config.toml
norm_place = "pre"
norm_eps = 1e-06
bias = "all"
tie_word_embeddings = true
learning_rate = 0.00217
beta2 = 0.99
final_lr_fraction = 0.0
max_seq_len = 512
train_tokens = 222200000
Each number is 200 + 30 x the weight over its row's rms, rounded and kept within 0 to 999. Layers, rows and columns count from 0. The size before them is the row's rms in percent of the matrix's.

# down: layer 14 MLP down (transposed), 768x192, rms 0.0619, rows 116-132, columns 0-95
# up: layer 14 MLP up, 768x192, rms 0.0649, rows 117-132, columns 0-95
down116,089,190,264,216,230,217,128,228,221,148,242,220,174,152,222,168,223,194,132,254,197,221,226,151,245,191,193,171,186,226,236,167,202,210,195,225,260,131,198,193,196,199,150,163,185,201,211,206,199,249,175,206,214,215,183,193,243,249,213,191,184,240,130,177,200,186,192,249,202,246,164,198,229,218,217,199,214,173,204,194,192,158,211,195,201,134,153,253,146,168,185,163,229,172,210,245,235
up117,105,251,217,219,180,229,170,244,232,201,170,166,170,219,227,254,263,190,253,196,197,225,157,199,201,156,175,181,182,192,202,217,222,228,217,137,191,186,208,143,242,174,242,227,203,199,225,195,218,167,242,209,234,171,220,152,169,213,249,184,205,133,177,180,179,234,158,216,203,237,124,181,219,229,134,149,202,210,206,160,190,207,201,146,230,193,189,198,195,216,264,151,187,163,203,255,174
down117,103,196,268,192,216,239,249,215,173,225,260,194,189,202,170,144,232,165,253,176,209,237,178,188,192,204,195,205,159,246,213,217,201,173,233,148,226,203,241,202,154,231,211,225,208,248,153,219,217,174,168,213,213,236,246,179,206,209,199,204,222,191,197,168,211,155,151,179,211,165,204,188,220,210,222,188,207,193,202,226,202,152,219,183,179,167,198,230,222,212,232,196,174,195,191,165,232
up118,097,209,179,141,158,165,206,233,255,159,225,249,206,215,186,201,176,185,168,183,199,207,204,170,148,180,210,182,152,227,203,171,140,150,146,168,282,256,184,166,147,224,197,216,228,209,193,159,165,146,199,225,249,177,217,199,165,175,261,203,184,142,195,225,213,181,193,210,213,224,199,197,253,185,226,195,230,224,245,200,188,207,217,181,205,120,155,225,165,165,181,221,207,113,260,157,180
down118,087,195,209,192,214,183,206,206,168,176,221,189,226,216,221,277,225,201,169,246,126,213,187,227,183,199,204,155,227,185,173,232,232,208,216,202,187,173,203,194,203,244,198,155,190,200,197,173,197,205,158,206,162,182,135,158,204,224,190,213,155,237,212,163,196,173,232,176,201,202,162,202,150,146,141,245,165,197,173,231,213,184,212,180,221,195,221,142,183,191,169,231,182,218,214,182,225
up119,101,223,234,201,218,209,191,188,214,195,189,240,214,147,176,189,190,142,158,171,175,199,176,187,144,211,178,187,191,185,176,195,231,224,230,208,181,170,205,182,255,171,271,198,229,211,193,122,165,207,185,220,193,187,191,286,185,211,194,245,228,227,205,200,211,208,187,206,185,189,204,178,196,260,192,171,168,245,176,253,227,215,202,159,222,180,237,193,191,219,205,190,185,179,271,191,167
down119,105,152,194,189,163,204,206,198,193,209,197,226,187,182,212,197,239,143,196,187,195,238,236,201,170,194,223,178,224,214,230,217,184,203,213,183,222,212,224,157,221,192,198,244,155,209,224,179,174,174,260,176,225,147,156,204,202,196,205,128,202,189,246,175,237,196,208,238,179,157,186,211,189,199,196,177,268,209,188,181,209,209,178,227,232,179,200,166,240,219,145,201,223,208,202,151,183
up120,121,177,157,196,201,184,176,236,183,195,176,208,176,188,239,225,278,199,162,187,196,242,180,197,190,186,185,233,170,172,175,213,181,202,195,192,235,180,186,175,234,164,213,187,199,209,187,168,199,213,215,216,193,207,206,193,224,169,192,224,237,167,218,192,241,190,214,174,240,212,184,199,151,196,205,149,234,188,206,172,214,273,119,195,266,101,263,140,226,220,172,225,225,176,234,233,186
down120,119,226,149,239,212,207,166,201,176,204,198,212,199,218,220,171,219,170,226,198,234,227,146,224,220,193,205,182,186,170,206,198,254,193,219,230,163,231,214,164,138,156,235,201,207,184,202,220,190,218,235,228,232,241,235,214,258,160,222,186,197,204,196,187,220,203,227,194,184,225,247,144,205,240,269,211,241,185,180,206,204,209,209,146,210,229,161,209,236,215,141,192,209,166,225,192,127
up121,094,286,179,184,172,154,215,239,289,163,175,228,158,210,177,222,215,196,195,147,193,219,230,166,203,163,170,253,173,203,205,142,207,203,186,188,282,182,174,200,183,180,205,150,160,199,210,202,203,197,195,226,214,166,218,246,182,179,218,217,194,135,187,192,192,200,202,181,243,188,246,168,203,208,163,162,217,207,254,288,216,192,184,229,206,172,149,189,188,210,187,231,241,213,266,196,171
down121,089,200,163,192,233,205,161,200,188,235,211,214,205,268,216,168,204,210,191,170,177,157,211,232,235,216,195,191,172,192,189,227,165,261,196,165,161,198,208,235,207,154,192,199,184,213,174,166,180,199,224,191,213,220,213,162,226,171,236,205,209,219,240,217,158,153,177,228,179,220,213,192,172,174,207,236,196,235,242,168,201,195,236,222,135,243,195,208,183,202,243,170,240,135,157,184,206
up122,022,198,210,238,163,227,164,223,240,214,179,215,141,202,193,190,193,191,215,183,166,208,222,169,172,240,200,243,191,242,251,198,215,233,234,167,204,243,219,266,236,152,163,206,165,229,221,163,240,178,218,204,253,203,171,214,165,220,273,238,228,191,243,239,234,238,170,171,228,214,159,224,219,219,195,222,181,231,234,233,218,236,193,175,234,194,196,209,199,225,178,137,256,176,162,209,197
down122,015,184,165,238,218,217,177,170,219,228,178,168,246,214,183,235,232,184,218,181,185,226,225,237,207,168,178,233,247,158,156,238,227,188,217,179,158,224,162,224,225,228,228,244,229,230,223,221,225,217,171,165,224,164,179,156,172,179,242,169,212,227,166,158,175,221,249,175,169,166,238,176,207,169,176,166,172,230,170,166,232,160,227,162,155,180,171,150,231,243,169,181,223,182,231,166,173
up123,109,240,147,196,209,263,186,239,215,189,211,264,226,219,201,210,240,217,215,149,154,204,176,183,215,197,202,216,154,161,170,200,197,247,192,171,169,176,223,191,146,177,217,248,203,136,214,182,193,161,158,182,189,151,150,205,186,149,186,175,193,147,209,166,178,195,237,182,269,138,194,198,183,244,180,197,156,205,214,190,213,248,180,114,244,185,218,158,161,161,185,226,207,230,162,225,156
down123,113,211,159,222,227,225,195,207,206,212,146,186,201,139,191,272,216,233,207,178,218,169,211,206,269,177,231,164,218,253,202,243,168,193,191,191,207,161,205,248,257,196,218,203,243,170,178,226,178,200,214,205,190,219,201,283,209,169,220,170,213,179,234,210,228,176,228,167,238,212,238,230,161,150,242,188,213,214,198,220,201,159,204,164,188,186,176,204,203,168,188,148,170,224,197,205,187
up124,122,238,179,218,173,181,210,194,206,219,178,190,207,190,208,289,216,243,172,160,202,206,154,223,227,199,214,198,148,300,208,172,219,180,209,206,237,199,115,168,237,198,173,236,186,178,184,167,178,174,204,177,226,121,163,202,164,175,286,158,214,176,221,175,209,202,224,188,223,216,166,194,252,214,173,224,215,222,201,198,161,214,221,196,208,204,162,183,170,151,216,159,194,248,183,184,236
down124,139,252,188,218,222,201,226,185,149,206,217,145,173,243,214,215,210,191,239,199,209,237,191,208,170,169,150,217,190,138,201,210,210,224,157,173,223,232,183,211,160,199,160,231,233,170,201,238,175,221,176,217,137,197,156,210,199,200,131,162,222,270,217,237,150,197,196,198,214,236,204,248,224,227,169,182,177,178,201,227,187,160,155,140,204,205,179,160,172,187,175,242,249,204,217,253,223
up125,116,268,192,213,209,247,182,196,200,208,207,240,162,153,203,227,217,164,203,187,166,209,235,227,214,212,177,226,234,166,221,186,204,260,252,200,227,172,182,186,181,210,222,166,204,167,223,177,185,233,240,170,212,230,216,210,178,172,204,212,225,199,187,198,239,176,225,207,237,229,177,188,251,252,144,186,179,135,202,172,163,188,143,241,164,131,151,207,201,223,238,192,258,191,221,187,200
down125,117,225,175,149,199,214,149,214,137,194,220,247,170,135,217,234,154,176,196,225,250,179,182,186,200,148,203,224,241,194,238,171,142,221,193,168,216,257,201,201,163,191,176,190,176,193,169,211,195,217,219,254,182,183,229,198,207,259,168,212,184,239,249,249,229,185,145,231,184,150,192,236,188,211,190,187,205,144,215,200,204,194,204,203,206,214,229,188,223,230,191,187,146,252,182,224,170
up126,093,226,194,194,198,180,172,240,179,214,220,194,161,229,178,182,221,186,216,198,177,230,166,206,214,156,232,200,185,179,212,216,194,207,170,208,190,204,247,189,224,144,213,167,184,249,144,135,202,198,247,203,208,181,179,201,171,180,185,207,187,152,206,248,228,195,187,153,184,202,167,155,270,205,179,196,209,159,163,138,197,183,262,188,221,207,176,213,246,175,212,219,210,182,241,161,235
down126,082,232,167,195,184,177,242,214,169,199,261,205,206,225,164,155,207,171,216,239,181,235,267,185,225,186,247,138,209,207,186,206,198,216,187,237,211,248,193,186,217,244,204,171,197,210,220,186,198,200,144,187,227,200,188,152,205,186,154,204,176,188,164,197,228,222,243,200,253,265,185,153,168,155,223,197,177,152,192,226,196,229,181,168,246,214,191,178,195,196,181,199,220,189,218,184,191
up127,100,175,201,190,195,243,194,224,243,231,168,201,187,197,213,182,199,208,217,192,178,214,206,164,194,185,158,294,167,228,201,199,213,211,176,213,241,273,187,197,210,172,210,222,252,231,256,174,180,148,183,197,235,233,128,223,122,177,189,194,181,193,174,210,222,216,248,207,243,260,156,155,202,202,205,217,182,203,180,202,210,179,181,156,231,193,178,145,172,182,254,181,218,230,181,201,204
down127,096,224,225,199,228,232,193,228,164,162,215,195,151,175,236,205,230,193,231,197,244,159,187,225,219,214,218,205,228,183,258,202,215,191,193,216,198,183,146,227,173,217,190,204,159,184,143,223,189,239,188,181,192,209,198,164,258,234,165,206,139,176,232,229,235,201,198,211,179,188,167,185,259,245,224,172,168,183,204,181,158,131,218,225,168,154,191,247,262,163,159,236,176,230,222,192,204
up128,108,201,202,161,211,206,180,223,259,165,173,230,151,209,160,254,207,228,232,197,181,209,230,206,158,222,196,200,218,203,220,245,158,215,212,212,171,228,157,191,185,206,209,229,208,133,230,178,218,187,194,165,227,172,213,170,230,183,189,231,142,179,254,202,239,229,239,173,199,219,203,200,221,267,173,218,205,194,167,172,196,251,140,159,197,190,211,177,214,172,195,243,213,192,184,233,240
down128,114,166,184,210,225,205,164,214,172,222,177,225,258,229,204,169,227,188,187,209,207,186,226,203,163,266,153,171,209,198,253,233,204,255,255,190,238,204,180,212,155,215,184,153,197,140,230,209,177,165,213,265,235,166,207,168,200,224,235,253,228,193,188,211,249,135,201,197,189,178,184,163,209,244,262,278,208,215,195,182,241,196,166,121,176,136,185,179,205,202,159,194,193,214,207,169,170
up129,094,241,218,199,120,255,204,253,253,186,167,167,243,212,201,210,198,212,209,211,159,187,202,159,169,235,193,222,210,138,228,198,215,196,192,183,225,258,147,208,192,180,251,213,208,145,221,235,232,215,232,191,243,231,218,196,196,194,162,214,210,203,214,175,231,193,203,190,212,193,211,220,194,211,180,177,179,195,206,190,141,235,171,233,214,126,215,221,229,170,244,183,221,207,164,142,237
down129,090,188,211,209,198,203,167,159,184,157,228,221,199,199,179,183,221,168,205,229,182,224,202,147,212,186,210,185,188,277,209,203,231,174,231,260,213,170,186,138,198,215,197,186,138,218,235,158,201,162,156,186,174,174,236,178,157,232,275,171,218,178,182,168,229,237,220,221,233,205,201,223,160,193,222,224,164,235,220,221,143,156,209,249,184,196,204,176,232,236,174,203,209,240,179,233,101
up130,110,215,180,212,204,192,147,181,215,201,158,255,138,121,200,220,192,207,217,142,181,202,176,209,182,221,186,193,201,168,206,192,211,208,247,130,243,181,174,178,199,199,213,199,207,208,250,165,204,202,150,190,196,178,170,209,235,247,231,196,283,193,187,171,202,199,190,201,238,202,205,226,202,195,161,224,158,212,214,198,262,233,227,131,227,197,211,225,185,235,202,146,205,194,197,224,155
down130,107,164,226,198,175,164,174,233,176,246,243,184,238,210,163,177,154,225,248,150,216,252,191,224,189,191,147,183,209,197,175,247,148,205,186,173,161,252,170,148,201,237,228,206,220,190,122,225,138,169,256,177,206,204,211,242,187,231,183,221,210,192,185,219,197,233,206,218,222,212,239,187,236,214,214,187,206,190,175,209,224,195,214,276,162,177,203,242,210,221,203,175,178,234,242,188,166
up131,024,196,185,129,181,181,175,226,208,211,189,173,163,170,248,201,251,207,238,211,136,225,220,180,183,196,203,262,178,208,201,213,166,218,208,173,234,265,185,179,178,136,227,193,219,241,204,175,218,156,220,179,205,183,142,247,176,166,285,214,182,207,215,195,169,168,215,184,206,224,196,203,198,228,177,201,147,204,262,219,203,217,187,144,213,142,223,197,172,179,236,184,225,196,166,222,220
down131,023,242,196,195,204,209,177,202,204,192,244,191,171,181,212,237,214,190,204,195,246,195,181,223,227,257,230,236,180,264,150,223,200,204,133,243,181,217,157,197,170,223,212,169,217,196,200,243,184,191,179,186,158,244,246,221,269,185,153,185,244,221,201,225,216,170,229,147,176,222,235,164,158,209,252,221,185,227,215,243,226,185,135,203,185,161,196,233,189,192,219,230,208,168,185,188,171
up132,100,228,158,206,212,244,180,259,200,182,208,197,184,223,230,258,153,166,221,159,172,178,182,208,207,182,214,187,216,182,185,163,140,216,247,152,146,221,172,196,184,184,229,200,254,238,188,203,244,187,169,207,205,136,229,204,200,172,235,213,215,200,159,169,217,186,214,208,289,177,198,210,241,260,164,176,194,240,235,219,248,193,190,166,209,150,201,219,186,253,185,167,214,200,185,149,212
down132,109,206,230,204,158,201,188,160,200,192,196,166,239,210,141,207,225,151,252,184,190,233,183,238,209,206,186,184,212,208,234,191,219,259,221,191,168,142,170,206,254,195,165,192,211,166,237,147,174,209,216,239,239,192,215,210,219,210,194,194,172,150,244,158,199,164,210,235,236,215,216,204,209,226,171,215,209,217,223,208,196,191,247,181,182,161,226,210,224,146,178,248,255,188,183,227,169